From a checkpoint of a small transformer trained on Wikipedia.
Size: 16 layers, width 384, 49.8M parameters.
Architecture: LayerNorm before each block, rotary positions, no biases in attention or MLP.
Each number is 128 + 24 x the weight over its row's rms, rounded and kept within 0 to 255. Layers, rows and columns count from 0. Numbers have three digits each. The size before them is the row's rms in percent of the matrix's.

# down: layer 2 MLP down (transposed), 1920x384, rms 0.0628, rows 1108-1236, columns 240-287
# up: layer 2 MLP up, 1920x384, rms 0.0604, rows 1109-1236, columns 240-287
down1108 102:140105137107101152116130105089137149159127114111143117148104122123109164115172130153147100054172117122110133149147119135130147121148150143123159
up1109 105:134140121130117123123146110153154122139172134171108135095120126141148107121116127139131123152159099153134131127151133129121140164121120142187111
down1109 108:108124133150108136121092159146162144145112118133144128122114109162133131140148132136155119113068131139132112131130156104171127131139158136128142
up1110 121:134155111140130144123153130153162124094099119131129130152102096115099144119142092115102131124124109166119131119118141128086134110081109112161132
down1110 109:153151154129122133100128121089123135127156135142157148116112179140143156126133105151143137115156135077146108128129139121114128142111137155100151
up1111 118:069092166122118130164125126094128155123132151144131135152103128207154113114107111139146145145108103175149115144134153122124118141137139165108110
down1111 114:132141096120121110109120128157173160147180107117141118124068093090100158132172110179160089130159124103150115120135071140126134084135084090128145
up1112 041:116149153129156160103162146168131154115161177151094138143139127124159122139118118152126123144141069096149109152129128070114117150122130118108138
down1112 035:126109118132137131140155102114133113150168137120121127151100115122106123180168165101134151104112114106138135139139155182136113135157118133147135
up1113 112:131142122119116101077136157144171126132155106163151148130147127148115107121100107141109144111156121177132133108119139136139106084165154113122118
down1113 116:132110131116133167096144143152154099126109090098114126159112101107123070105107166108095115126149115127109090132172114113106110111142139117072121
up1114 084:118155169134094089171143118113120131147115160125109133122120106148142137140145203133166145163077108132143164164120138225109151115100084105161123
down1114 122:144101123119087130147124135143151134147137071117138132123179142135161137109130157056132147137155103143168141119134120086111104156103092122104150
up1115 128:124080163130103112081124137096156116101177140146170119121126144109139122095127134159163104137156090117166122137081110150125128105157140127156141
down1115 116:150169141153167136123132149096113153145133104106123151101135138149083129139142142146138137123136182158133121126180140116112125134126106169175122
up1116 111:155134112106100093118120100145113120134111158153122178156131137137105115098137110123157151102131136126099106161119106143154151093155111119112118
down1116 098:155152111137108151101168183115126100143100084102127145073088142116122107176109100123110081126166136131101086120147149155084109125115147170098137
up1117 074:110114132137135139100115169100142113122154154111073197104119107177076112134113136130103134152143118154139095095090144117123116108098146119100101
down1117 090:139145160166128122115116100128127129087098128122099137154107125143134110140120144093119118142105145130114134114129106125137147124085131092147121
up1118 134:117112098144153155131128107150121124138107096104113138156125161102135128049117119083153131103099098105147200159130125126133144149109114120092125
down1118 128:123152105124125135108138129134130136138119121174127143113168131110105157161089114118133156177103138130130159121111119154100094133157127157143117
up1119 118:165160085151150089083146126160139145121129134102160145148129077112153094129121130119142126147120114117165143081158144105066131117093122114136108
down1119 115:148133155100136057130181081177109099156125088140147092137125104110148102159136147106166160108111131124092131093094119133116154102165112108108141
up1120 126:115167115169155099138130094150112162152108159121115124104121099168114125173107139106134131117085098126073125139169120130091109135095134147144122
down1120 113:124158151108104140130094139097135092137132131158100142112105116132118128144128100119137116082194125112157100128096136151135133168128119165073125
up1121 062:090155135126155101172156142126122157175143092130148181157086128074146142143148118125124133161091095115152164125136104150131137147154133159155103
down1121 079:129144149115116119097137088087144155174116110185134131120144123100131207160133127126133098126090155152139138133129109155123110142165148114132162
up1122 129:115130117151133116154086078106136081161153168162122112112082105173145136111117143145166121134082130115084129124165119118156108161087118157127130
down1122 126:144110116158141139068133100106128119081124139142109152112067179101087151121116126145095135111122124151181130154135134111130119170151154149120151
up1123 129:155145113145157157127138145130107132128136145135110152104130145089099085125180142152107098117115135108124149136126124145116139104107147120106133
down1123 117:167141144174114116139157127117147114136114130110125116078155103145142176172131161123175165119121140102128112136113120127160133131138117096142109
up1124 121:085132147123137113123157152120131145127150096156120143131079148106125119127114134138114121143130132088131139178150137104130129088115123121148109
down1124 120:124137124122133160116113103140133145133165153104134138122162095143111125150150171130115160130119146142169157158147158126075110158149145131092104
up1125 114:106156096114111168143138156155164111142137143079153129092100110143148112104110108085177133075127116150152177111127127161150146154160103106152126
down1125 120:106124113166102128132140156111119099145107131121148124144161101136132118123139135142168120102136089131115123102158131122130127134134147128093138
up1126 107:169164155098141128090134089107131138124158148116099099145116109096142173122132077090118133154100102127084145103120192127112109145111162178162125
down1126 105:109096148156099120151141109171111106127106113099149140097131137171133130146097087133085120104129158157139156128095129084133123141128157135141118
up1127 089:138098126150112146111129113108120128122165082107151111092143132196170129131174130125150148168124137121207179139113096115133145137115113111092124
down1127 103:132091123120109114107138129151135095139146100128156180127101131163127112165174155146115147127106163097082118132179142094110126115117107125093139
up1128 062:130145133134121173134152132140095136110177124166176108117149138114168147143121141143084137150119137104152111091150125116113132087098145133096146
down1128 059:110124130101132124126156096092082120124102110139117146155151138095110112128156165168167138100164144161078079150129112106129129116182109147085111
up1129 126:168123151183138137172194129121103177125154110120192142112135110123136178126079137094132127133120145112086131123140128131155128122129146121118124
down1129 111:121068145114160131120120109096147121141097137123139138118163120126119139103154101145117164117158113123123142147123180165138124163141145158125075
up1130 102:109108150093153163137150133112115168145157138114109145090103133131143134153085116161160131147130120109137154111133116161116125175115150145085157
down1130 096:124149142124078103155127139113143092124121135111106128156179113142111126129122156130083154089158122099132124129109158134111098144117139126156122
up1131 107:127168154127142130153141116129110123103110088130161126148089102140127138105128146162103139155076146165137104103141162105104120105086141184137110
down1131 109:121105128135136129134128145142126122112109111127089100157136154134149127156158156134097141161121176179121159134097094132159141134132087111088114
up1132 106:168162122143058137141130141094090108119099105160144112135118110144142161132102150137123097113149103157133103150138095105105095117119138112158151
down1132 105:105142129138122118091147122127138142107116145140128115081090120134099171125134134135136143146087168114136089102142143128086130139115110134123108
up1133 091:153150090123099126104115135135145144116148131121103123132142105132103144089149091147116137138138131125105082136175119157092079084123146140156108
down1133 094:115134141122118122109128138105113136138127125135138119133144136093095112081126140124156122143136102114156154081147144088135152114151138167100167
up1134 110:109139101135137124134142131143089088154128119135130129162127144123142175174154125127141140127099128152113135148125119152143148161164136135118094
down1134 102:122151162133129079097157124164096102128136111091152132147109134077068136136101149140154145120136102155102128116142086125127110115110126153107109
up1135 110:120165087131139138143140109083135133144115177125090130155112104113139110123128143108171111124131146127105141101160136145107118107149095106121120
down1135 106:147094129104093123133139091094140125113117124122137121109096111143121138141152138170154153122160169174118111086098132147113105140115115141119159
up1136 117:121155102130102137127123145120060159116086120112148117104170111117127122134145133134151130136128142088145144119142126129161123138114160119157096
down1136 118:139166106102108140109117108166131108166135144143151143134130105144212120097107104106123121121135119116110104122106133105146154125144143154141157
up1137 120:165122154114120133164093123157116103119173140110147126113134149125127114125096112154114152138137136088141128139136094118169155111139142079131109
down1137 115:148099117137100170131137133139125084153113110142134106124117170174140122137101126109148148114131110093122146136158100146132148120113090125141113
up1138 041:125147125139123101086178069132141131106166143154125089144153108169155129114094116152113151156134115086158122170134099151122138111154079164119137
down1138 036:152122079116173133152131152181130160120129115167143118112152117109134096141169111118112146105138115144120117099107129106123093079122106116125146
up1139 127:153100160125107121160119137116129106142144122118111177098071161185149132133098138114128127147137120119144174112106128113153160152159139125137151
down1139 106:126151121115124141081115137112139134085131106169153154087142124189097140098143124151117094128143158113141118126149101136143132098158140144121124
up1140 099:156177133150139160090164136146100093128141128118113109114125125069120147162175103140127161139118122092145127188148151130125137097183148137136123
down1140 095:121113128133111139139150134134120120142088120130171161118162146178106142137094130137142089091144112145116114122108124105114165115161122142132115
up1141 116:140127132145145143115113042103139067162141111107049115145092136128199118108172138134138107124105110106150135138143131145131121090153116151143100
down1141 113:114152156129079121118107136160130111139101125137110154124114144108093110147100116137132153109144117157129140139133168143091144091115134135095126
up1142 062:156148151141137045144142105094131142154142129108102135095127104136120162140141102156118112134126111146081155128150132117119161142078118148135112
down1142 069:148109135151114120118144120137143118070123145163120121151112143122106126120147170134136109153141111134126088157128074160110118113139115115123127
up1143 075:144155156099187100134126095105161186155098153127137106156099135106170187130117180116103119109157135094159125141102113153098096115132157182130111
down1143 089:166104169131094127113158067139109103140122130178087168158145062140136124145117167139144138140075108128142141160141106078124150115120131077149140
up1144 067:094158195130153131090137144098115158098161111129073091165100109100121133120167112180097121124153153131138085129092158109136130096101112116143129
down1144 052:120094127167111136157111100147111106142174094132116157168106143150117100178145077090106108153156154114126105126100170135120074154140108132094131
up1145 104:119160135138179111148111147125124139130113137110133154167115145131133145125145116138121179120119154143163145113122087097132114118113120152141071
down1145 102:145130118152107121144151125167140127154122124111109116146150123155138156121126133091153138114170168141126136133139127114115143137190122148107096
up1146 091:150117170134148134136141133133125142121194150154163103117125148122125107069095163126148097149121123132140071106131112094128113170100110182121108
down1146 113:121135150091109152120191147114139116127130101132058128126166148132120129128146153131116137131133110133133185116105101169129099105134130098149180
up1147 086:156154154097111136117109129095138122106106120119147113115153127072111149119126130154130120144117115136079115140079095127104104122165131117134128
down1147 087:114124140143136107133170154145117173139122116140156152112101109134146129150144142088132143120156117120145131107129090134128151130092126154127127
up1148 105:154138125122148123155146116125139101132100108130129144152094159129133136122137118133144155116125111103109154120118131160167118164127151133116175
down1148 105:116108142140150093119115124121105089131102080117131148070148151143129129109117107116116184130125085081119082126103151078122124172131131114116126
up1149 106:093098120097112138214137137126141086132096134148109135145145122122160110137116094123129121157100140106147139129125142173162141147130169120104110
down1149 101:142127177108132136104143156117134130095158136123125125124092127145141071129125159195176122153096105140126132118150147128097131114104086116120139
up1150 119:151086114108096135108164162092134127134138108122123136095112112117106149126142168142083108143122099134169099157126163181134122150110123153145140
down1150 117:111123098138116072171078120108133157139183095109152110142147127129124143155124072112136139165106101126157124116099140094113140143161132109114137
up1151 109:132144080117187128116155117149124134110111132120128180139083140164167176122115110122099138122108114125119136138137135173099151138139169141130147
down1151 105:154103087114155139142112101129154105098103134119122125104133128119117117097129134135106163078128134126143146131120086102110133131149078136107184
up1152 105:136107118117119155131145162156133162076178121091175175188111117098149108153128123176186157117124120127148155143111162127154168150124130131122126
down1152 104:115105130134158141110151076104120077141149098160147102138123129131136125138097119115118145111170169128135151121087120115111120099137132113082130
up1153 123:157148148123121120138130111108134113158113159119146093138109115131150173139143135108114164155107154165113087107126113159161115159113097075116140
down1153 115:099132139141096124154115095147121149121140126154107117106138128095102121149147111163151164117146142132142151147104131196154134159125105119134144
up1154 114:134123143119129110098102115187098135153159137134132132155131108134147112122128130156127125107165145121127188121145152118148173138119105123161145
down1154 108:145176151108085135151125138118114134112114118152121106147142142143140160159097133148142134128140126099099129107133103139124057135152129114119111
up1155 060:138124169130124116128107159161111130145130129104134127133101089124142151122140115154126112134135146117128104126119132108088103106121106163081134
down1155 071:097145110124141160106158066167157131142170072152122121127138090120091125125161138135169084126167147137104144073100127163126108128153092141138147
up1156 041:127136119135142135120125120111145131133139139152106109142149110126191110114119094168146113128138153112146136164154158176069134106144121152123113
down1156 042:111110155112141137159135128099121176158072114129083166120119119092140144097121121112146148122124095143094110106102142149105159114101075090140130
up1157 126:147138139134128140133189128105084106138130108147102139112121114134094133184113130138096097163147154130144106106180123168164112132119140139135128
down1157 119:129127136139115109161105146091162137146138111152110101081100137119124143176151138135113118156142144146104090121131134121100062126140071075118166
up1158 112:124130136086148141095124067161124155112148105162177138136115130136117089086135118106108136148125089117117140119033138182104121125112118152156133
down1158 117:131107172100124168113176120147126178148136088139109140138142116121124092093124186099151125097132117094057135116102144097131112091135135124174113
up1159 120:130142152096159142127135131117126158134166124080115149133092078148109128124138130125135128130168109170145154116132137099136090149129094172119118
down1159 120:082120139106156161119158138149101166145144121147134177095118111133120117153153124104129127106150101139123145113116108145160129170114124124135074
up1160 098:098140147139098143166139086144132090139136120167122116110092122097112132176130128091162121140137130116139162139150126121123120141108110082129110
down1160 105:116117163124139157100137130173125142096182118114160162116140112161129094108099146153148135116159105113147149120120126146098151127139109175108123
up1161 081:118115157073155144182101114117106123140170107091103131127117117137129105158119158131141137136129148099164137133128094135169131140143126129132131
down1161 104:107131118134067118143136128113075134131138113079134114112113135185131132115103131137119139086170096111153124121141102121132148166133116132123155
up1162 097:159124121108197156126147160127138098095124119121083137136099133075148121138109100128149114134136188148144101154169088120134133134105089163167148
down1162 101:129097206127092135142115154117145110157077135114137094133142174131107136153146130113134145109110104094130069115076147122123179156114111085082141
up1163 119:143071160134134183161137139132068142131134130129137108149166104126104137134137103133104106128101120092163126122121165130107102130079111082162159
down1163 119:098146110138129124087107099136142105134113074162137154194153111124141105116151099141114119138117165113103121109135160090112092121176106143143108
up1164 113:101109128138099125134110084109153155144113083141087117105152143148176143143096111144064115105125148109092136171165123092132132137142141099112120
down1164 108:140113146147127126095136151126148120138089167143158114099110179152102123131118122107106116135148100118081142168114149127125124077119113133067117
up1165 121:116136115112141136138188131110116141175085110109115133109126110106125124136111154123152113144135139088103098120173125155127152171110167198139118
down1165 115:105137134181106136098113178086108111130162122145134116067105156164116119143098126151083131126112142190113114085086082135091077136148124110099134
up1166 116:134101137114115111114150117115099134119139133144108162163089175124172089115144107137156147110142116127153150138111164127147158146120132150136124
down1166 116:138125085121114145145144140132126129129117152095112127114108130152120089094081124095158163097124120118095170092114120136165101136081127083140166
up1167 062:129162122135122073135179094098132156139120146152154124117101089103130124142133126160118073126124121195153146152116105108104141142145124143131106
down1167 084:129127132127099148119128163149105150139116105135114135143160138130109127135129121095149112146115118129151104076126098133136105137140136115173099
up1168 122:118142130096153126180164069128154136102132150093103107140126115090180157157144143127090140114138099161093148102089119097090113127143126157177113
down1168 119:177130150143118128140097164113095107135114120115125103102127130106098071136159141130122134115100137119102124101114119123123090081146121141151144
up1169 117:129114167130153153133122112092130159139101094189088137130123110140118136103124153131129103071127125142095134132123134136142143134115081142158133
down1169 118:108135136164172080116155131129127156150101129143130105142168134114104091120116124103156140113140113127105132113109122122103128150109141125129146
up1170 062:104164125141145146140157153160128161129105138134175191138073126134092106126131098125162117126105106102111115103098102140151149087132104157134124
down1170 062:160142111110137093121124152114105102121142104131106132093110139131104130129137135096148133127138159134128140112134155147146106092160154137130121
up1171 119:109126148103148144189188113088132107159130108129077143152136105147138119104124113118150121106108109113125114176150142120132094129164171148102148
down1171 117:103124187126107129110122148136133095107125114147130051125134066161104125109115179109099173086100074136095122102098137167159116145124122149132138
up1172 108:127127159121120117184093123118133139116133120095121144116118090143139155157130139127122087152119171096135101102113152084123133141133166140131136
down1172 103:138131100137128113132149146133148130108110171143117143119091117119124112151147128114161129146141126126134148125158121115104126109180108113093166
up1173 121:149141112140095161125096142111118143092103116129091115143122114154113093114154151145094096158150105091115137149132106138100130131107141127171139
down1173 121:141122110117135107153133125156125116129096125130154135147123145158119127141089152155175162089086165119146125118128132132162141174166159144132113
up1174 106:121150109118131111105068135137078110143108130151134118139150113084167123065114079098135095137152149120100137111127142104130112140114154184125117
down1174 103:108093149111122167163163167119138089129128144103127124129145173178093123154143111117136117111099168116136143122090094122123157103117120100135147
up1175 068:114094157131102133125137110111107106136141117128169161144093130113162112103137102146144134162152124117099137141143153101168141127127126128104115
down1175 080:152124112133128148094157138091128113102099130124138120123074134141103166103145181156098167110122147127133145121084127099092120130110164160125134
up1176 117:111144147169154130133113149074137126104112130131126157160164134122104130133096110157125153121085075101084167117139109122127126141098105148102104
down1176 112:154116166134124131085140134137167134139133108133165144123150139151138138131174132087087114129124108094090135102093120129135109132149109155110106
up1177 100:097102119114098123115118096115152141110098107164111111121133142167151118133149133161148153130083172119106109129131098126110129132101110138175128
down1177 105:137136134101135150103157097116164120156106090164113125156113115123142133138165146111107105139113145128070157108100117158160087121122137142122148
up1178 108:184126108148164154173105154131133141102136112155121134144107151051128107177143141116134167123139119167096150133165129129128145136118133134130110
down1178 107:115147115125136094091134115096127106141124115111141103112108150098078111090154135150111132090127123098143105124141144109127115112129152080089104
up1179 138:137139141138168152133124121103124147155081136130108087163112101116171153121132150140098137090070112133084167135141097110138140116113164102109121
down1179 126:144120120098183129126134153059085072199083105098117120103138091159147113119131161113090114131144120109125115114097109158132139115146127106128099
up1180 117:117133143092129150117124165153138139135106115159138144142141154132131111144095160133129144154190075136186169152166113194150145137102127164164126
down1180 116:114131101140112206175148151122118126169125138203125155104131083163156126144147129099144167139142129140113086131109149139068100143154137113145130
up1181 106:153129108129088102116130118090086170145139092106125151108085093098130118172160141159137117138101113138154133169111130141130134101164130139130163
down1181 120:101129168153156085091085106097107195132140143162105130098112149139173146132091131151129095088117102112117106133112180150139105083104150122146142
up1182 080:125119068175136138170139176077099130146152105122129154088083101123137138140187127137113126129127176142075126115106163100115162126116095126137150
down1182 089:134173108152121083127169120134134124142146114165158120121181143164115117114126159132145131109113102065137106123166132125109137120142127153123085
up1183 102:134122134088183154157114106125105117116175206123110151127121134136116144150179123111134111149103120123145100139091096060162090166097155086111110
down1183 108:145085122114150180136131123128155117164124131128092154098125114118108122182158117149101135082132068109105140146065164093129083125090134094126142
up1184 110:127090164162110108150150119102107138148161188144144136157210149139164128109117145168150092146130148134152102154153138189140151141100179129120169
down1184 103:128126114141131118107161141141174109112116165135124170080109137157101127109105121127113172116137161110132134090092138137141143121124134119123138
up1185 064:105154148100103118168155109102134164114147140116110117097112113106120116130123138157101112163086127109145109127137152101103102139097121144138104
down1185 080:104157153123122102097093142086105145166150103166157123133118120130099126083142160139079087104097118170138117158108143114074101169131135121113108
up1186 118:140155104142131121100089117111143150111122153154162132171127114105166122118127122164085108138163112115100127123118164090119120103087174113141149
down1186 112:069118134107092123132170140131155147130115142171144103185114114103133132120157166161144127141149127124120077159099088157129108087127149122118200
up1187 048:096116155158125104138097093114112139107148166142126126137116162094168153139116137151109096154138147101177091153092088141121158141136147113110125
down1187 055:136133159097089125095134148130115114145110136121093101138125148107089135125152155130131106086073144112073095147134133138132098139161143146116142
up1188 059:117118129106148120137157126099134132115137099122110136164122136096097136132124101107152140115108132117108134134112131129114144126132124152142192
down1188 073:144144095146152134166119125137133095144146104183102116144087125119140107115161147098121152160167109117087095142145092134132082141152146175085131
up1189 108:108144134162132134119122132105137137119101125135131143124093137121177120089149121142151127083140162097141101133130144104137139198090097121168137
down1189 100:139116112150171106145176145133114122138120112111163139078102125131125123161120133133143115138114166151104136138157123162112135137142144159130157
up1190 111:148122131122153126143109137132174103130109135115131156100146159106122131110161132114173114164163090124118113117130106178155158170160147124132116
down1190 101:080076143151086139152182135099133106118146141120110125081100127147119136138114125141127109155128134120093109095129137102118097113135118152125152
up1191 116:135151146126131143156109092156128121109134114151149145130085100126097118176089121117084131108130125126137166126117147124087119132127077114151140
down1191 113:142134076148129107117109090110123136161173118128142127128135099123144108109164178142127142122142157185133125122112087141145135142110115135088177
up1192 059:107163128097166103136132114101107152108118144179148113129116127132094112146155135121123099124079107147166157119132151143138133161116114189156136
down1192 068:119147113128083074151100097124090164141136153126143118126113117141106122122093150127154139137149141151126167150117088109127169153108150132095136
up1193 059:161127120135125125124118129123158181101115137138090161149046132141145166143180106119110102144112099175130094146138142110104117126120109187118111
down1193 060:121125129097091115133150130111117105114082164137103123142114150113095080133150153115135129140102183101113141178138122123185125070143089097112145
up1194 111:107143123131136106112133141147176126105128151101188157146091137192151132073115136134130117139103118095107170105136114142117113147144139150122112
down1194 108:134092119155137098143117092135112110140115125090128144140130113130117128142109146117154153130125124151133167103137125104100140134171106107116139
up1195 034:143126130118146106170137115098137163132165160137103127144092136143129156133156082104145129156105111121121135132123094088122135079099118136139105
down1195 027:167118187097130155154126120139117153113135119111147196134144095126112102129100121109166149136139143176075148121120148124104125153157097102133140
up1196 130:148139103147108098121133115146123128158128108125102101156111095163166122090110118115114097121153133154142143108122109120093137150135112156127135
down1196 113:127122146153092137161094164114105109082147133136135126092085171138095105137166138104131127166118165103123128105109097137088110080139140143140129
up1197 056:132131142145135131111159125138157112132206118149152121168074126133129149175095156185167104092170122102118149160092145128119140160143076151096153
down1197 061:096111103163109135155136104160159091105089115144100097116137140131121101119151125131129107099123136162119106127122137163102119144156114138085118
up1198 045:100140129131099112120147137067097122148131192098111106169110117184100122110119128120131099139111108103138171142121134129072116177116119176122137
down1198 041:164130113150157168090111104150139115149136105166143146114158088143128165136156127127164125152149149157134162110128096149125135101127144105123125
up1199 078:147139154156150127135129114151109156103149162120128129135142117088140133190141157133150146116118106098184128156138116121119111105157113159084132
down1199 099:129122129149123075141117132119091116102095122135129151136152146138097134160193140096123115092148101117088128113127122125131106154124113116059153
up1200 054:156112134136155101146178154126149134174107127140159161148124082130148147134164140136114105133097121124138153164116166103129146145122126124134096
down1200 086:138138157147104123169142133136121145118133149113095124109150118124112150176170166135126117106159116105137147142126161141079100158190160114125102
up1201 131:081140166125162154149144149129144101135154145144122117140165142103153120128109130133106052130157166118165140150177130053118124119152146117131125
down1201 129:117127107136144138115128145094093111109090084106122104104103123132114153127159155122104150158144120166092093083154078132148102174131106148140139
up1202 040:089186123100091121103142153123166144106136146137135143126165138117156142153122132144088120153108127125135105148107118114123131096101121132118149
down1202 056:130129154148137108135132114102111127154100141160136124139135105152187146116079111111128132151154124129122135132126147145130149088112073124146148
up1203 102:131107121119113137132078137147068114116137112126065096171136133154117128157088081160141114149164136080116082151132129136151149142082117136129114
down1203 107:182117143140150123149142128129108138118081125146180178180169149127086145151104130130174142100165129142132098118129101058138121126139091152099155
up1204 051:119106138091144123102161135160094153126130151125123120128094138170111088132120125138201107132084123141122130120103115124116119141144115130167126
down1204 057:117124104137122074135095140095127129079144106143137146095126111132146105136136164153070124085131088130141128130125121152137157078123132125140105
up1205 113:155078135128174093087166125149137145106108133149128146140082125122174117163105117150112170122132083124113098145133151176129112129110146132142105
down1205 112:157112151149177124083124157173125133128121098114098154121139140129150104179117128097122169115085115137112091173085145153098087103128141141146112
up1206 106:138124160112095115121101164119139172105166155154137141114084117141078116133174127162132123157114076169160143157146167127135155104140120122142130
down1206 112:150098125077098147141167128136068141180119160117133166116132087157130119106176134076132125123213093134124099125111105096068121092140113113142098
up1207 117:119141121118159125140125154097103163146164113106123143147131133136196089157111141148130146130123104155104134143131084130132124142131091132126140
down1207 110:093132119126105137116098136136178071119095145126129095147164149102118163119128124138168166125132126140067073074116158141142138085146126111138090
up1208 049:138128146127166096132123204120108143135125176133186123135151130092168128146131116127146117120070089104126120094107171110132143117155132154113091
down1208 046:152142106130099148137161126145121135105141138137105143122122166128113136165158137139080136140098150147127128086109111118107116127148120134107131
up1209 103:107130111123182120109103161087112130164114105149114182146098124123192122123161131150133154103142110117120132159124138098126165131120154095145118
down1209 103:090127155141138083135104130129125113142085072139101177153142160110163121130126127166175106109124116139084147146150148136120123114160137135112110
up1210 070:126118100081128074169143097127140121127144137125126170142113136165141112180123099163159134138124162111117133132150162123110156125120153123133105
down1210 087:121154159127128141096106137155099093141069159141110122148106100122162134093161122089116134125103153156135119099101107093126141109117119108139138
up1211 063:104153106109134117196156132102164108143119168147135134121125170134125131150183132155116134147169123156128148141138161111137143153156108159131125
down1211 058:133116114128160154123145185133140122120130139128145122132161110120134126127111143142090151092135104139059156147104138131130119147116116155127126
up1212 119:037132144102165107120180126143148085099180166131138131146131125110105107136107099105097133154125148125129123135142118123149092079107141228088151
down1212 109:147163110130098114126113129123131168085105084125128103143128181135105150128103157137104109130162125134121128118123135057135166116155129112103143
up1213 109:126119125131145141110174139110121132148111141132102127114131090084130132135148103129094136146134157082117119165145060111119153134144107123128146
down1213 100:164116143142140119121085111105130136119147106106127128119118160112126138110099140146134114111150120173109118124132144128124122143169130140109179
up1214 100:109152133147130118157100139068128148154137157156135118117130143126131180130138138173145108136124118173122157092144108132123125139124166142131100
down1214 105:113170137094108088128127135118135146113124099133125141157117143118128142127134141106089156132130141094098096164117151100148140114153164127102111
up1215 122:117158100156123109123143118159137113131147133133186135129113100067126125129086064180158097142100095139179149100134105138142103124153126099124150
down1215 109:155150162125118156095139108125078142133091103155095107121136146159150128170122083124118132111108179118116125115126159117128093090129109117088124
up1216 126:096165118099127129137083089136128103121159153106076085129144091117151116098120137116118129105082135109146128131141134159083100096134131143052112
down1216 104:087143153109133118166153190155113141156084163118139188087114123127088132144127116132129116136123164123139158111147147108164118115135084147157180
up1217 060:103114114106119123187151126148139140145124126133170108121157097089126171162134098123112145177164131104082141146154175153131137138151072134126122
down1217 066:162155101123111117127115124137131095127112141095154149141088087137119118173128149138126161097124142113082159161144075102157125129117163093128094
up1218 104:121117096112153159108112147120124133116119122173091162135111113156124074080110107131150126140134133114134149149111125140168126099124139152164118
down1218 107:146111131100113137111118171142127110164138121169117146120135097165103125106127129133148127138120106145095120165046140143134164137098144116122103
up1219 122:141105136120140154140092151165126115076134153177161144155104125124123114149150117121070133116163126106116133125125121191150094115167124128113111
down1219 115:158126132118117119125159109127119116116131119097135140145164128102104149121142127111145163120113143142122113164147108094127142156110141125124118
up1220 120:139100138148098131138121153163142111100163050094134170085108098120117107122169098136147116126098103139094123139089140129105145143172101115130117
down1220 113:164101167103131123067130160138124169139057152115149126134138109113136124105085150109104180143141124093142107084130118087176132122146133127123111
up1221 124:131122132120171146171104112133122149132135092115157117114110131112162124145115123124152135138092147109090143161093139146126136086162140122116144
down1221 116:142126115127162079163095138105169148101078150102100146095139124169163104126127158091117107117134100179118092145135122103154129085149116121106105
up1222 065:115155137130121148159111154101120184120167118149109115170156114127168117125141145124148147115122159161148109156130106139129143125120107135114106
down1222 074:155146149136138148177169116116107117148116148111172143112111087124157164115136192112113150078144138142115111143111092146124095110097140083142138
up1223 111:120146156131116129128132130132127122162124143130157122099119129148152116179171064146136134113114106144099108132108173163169134097121119149133115
down1223 104:148176115125131108118165130043130107134107125175151156122108151140093128140150160146137132156126147110118116139109139118089129067176131155119149
up1224 112:128137132139134145138139113103167149144143140135116117154116091111141150117141153124142153138144112060131124142160097134136130123136152083177121
down1224 105:102133118102136154068105145149139133168144130132115151160120090128098131091100091140125133128151129140099121092089115106135142117134110150072161
up1225 100:119100126111120139159119119124067132117119103170111118134130120121099124136131122147138122119136156115087133165120109159122187141169108154157132
down1225 109:127115141158114094132106124118121087128069162119147162124161130074102131141082102106145128140158125128141121139129111124085094131123118148099147
up1226 054:095163145140127113112163126084143127128140173128090122107116087125101114131117142114141169154118104125146147132120120130105136121114101125130139
down1226 058:112132116118091183146174134126127120137167164157126107125122108135120170118131147102137141053119140152155104170107132107131126131125105131099146
up1227 109:163145135166104102116122128165112141115144126136149106114120147112132174110114131116106129124153126155153135089171106138134154106141155135139170
down1227 116:135108134097151129119132109154161092156136122132121106115146136102129117140120085124135133118107162130112155162100112141134110127150159156091128
up1228 109:162121124113142138149163121128117160155143124119147085116136136091144155124112101114141150133145117154158124172130114149126151152156160131133156
down1228 104:127146113115099112129110108113121147137077130162128098128121138090122128126159127115139167113098177144126082136132114090109119119118117139115152
up1229 112:084148101159158120120135134127107153140091121152106116155119121063112077115106143134164114127131071177127170140096105114153129125142122130095123
down1229 108:132126181140163110122162124120118129150110082133103146073139144112082149092078114121144141131140145136123122117141140123175077167127128124122145
up1230 121:124094136117124161159091162160086130136186158097166095103130140154114167138122083112143139143154126151109163152166123097115148137111210096142155
down1230 111:121089086090141137161128121131113128107146133143087119104114084079113084191139165135115111152145121113076140182113091122111082130125112165119137
up1231 125:145101150126109129119094118144130113172152153130142127120128119119184142114099118125129114127154123073121175116157156155121146061157079122178160
down1231 124:097128107112145141145167119141131131099121148154101165120125126134059133148164123113167163085130129141163035163069123130138071177123106126099091
up1232 108:144124175117090132136174134138086099102134111089085137132065146126072190112116138122121123124140156127098123156112178112129161133137085130141111
down1232 105:134128140124121123091113122170100107131102081158108077150102106132115133109114167115144142081141082118128140121130108103116156128136132124094093
up1233 121:129081149105133079140121157148146120159131155116122144134123113122137142136122111161115183127144140064156140105111105121141128117170129108124095
down1233 120:114112073134120105129103131170109173127136134105088182137137122119110137157104158113138142103132139110086114146155114141143152125177149127143143
up1234 104:120146116098137133161094122127094128109117170172126147134142152133098111129098114150143102149138085121154109126135159139136106149139123122198146
down1234 105:136102133124117134110161153148159105135130117157132120133095114146167148160144122117122152132100143133108140136139098115120142099110148115087107
up1235 105:157130198110142140149111120144114144117099121159158142129115130162114134100102134135113166115168160117180122160115127152120108099112098126087123
down1235 096:124118100114168146090165139135123090126121139158135166124129102137108094138117151131130151111098121162134127087099136142125111128163113125104149
up1236 113:089141166134124092112137116118112144074123125166135128143138140151111150144121112127105090126119113166133113138151156140124145107104130162127121
down1236 110:116134088147090124154145135135142113123189115103124150136148122104097132137134138134136181123140169129186101154107146144143128141144142111135177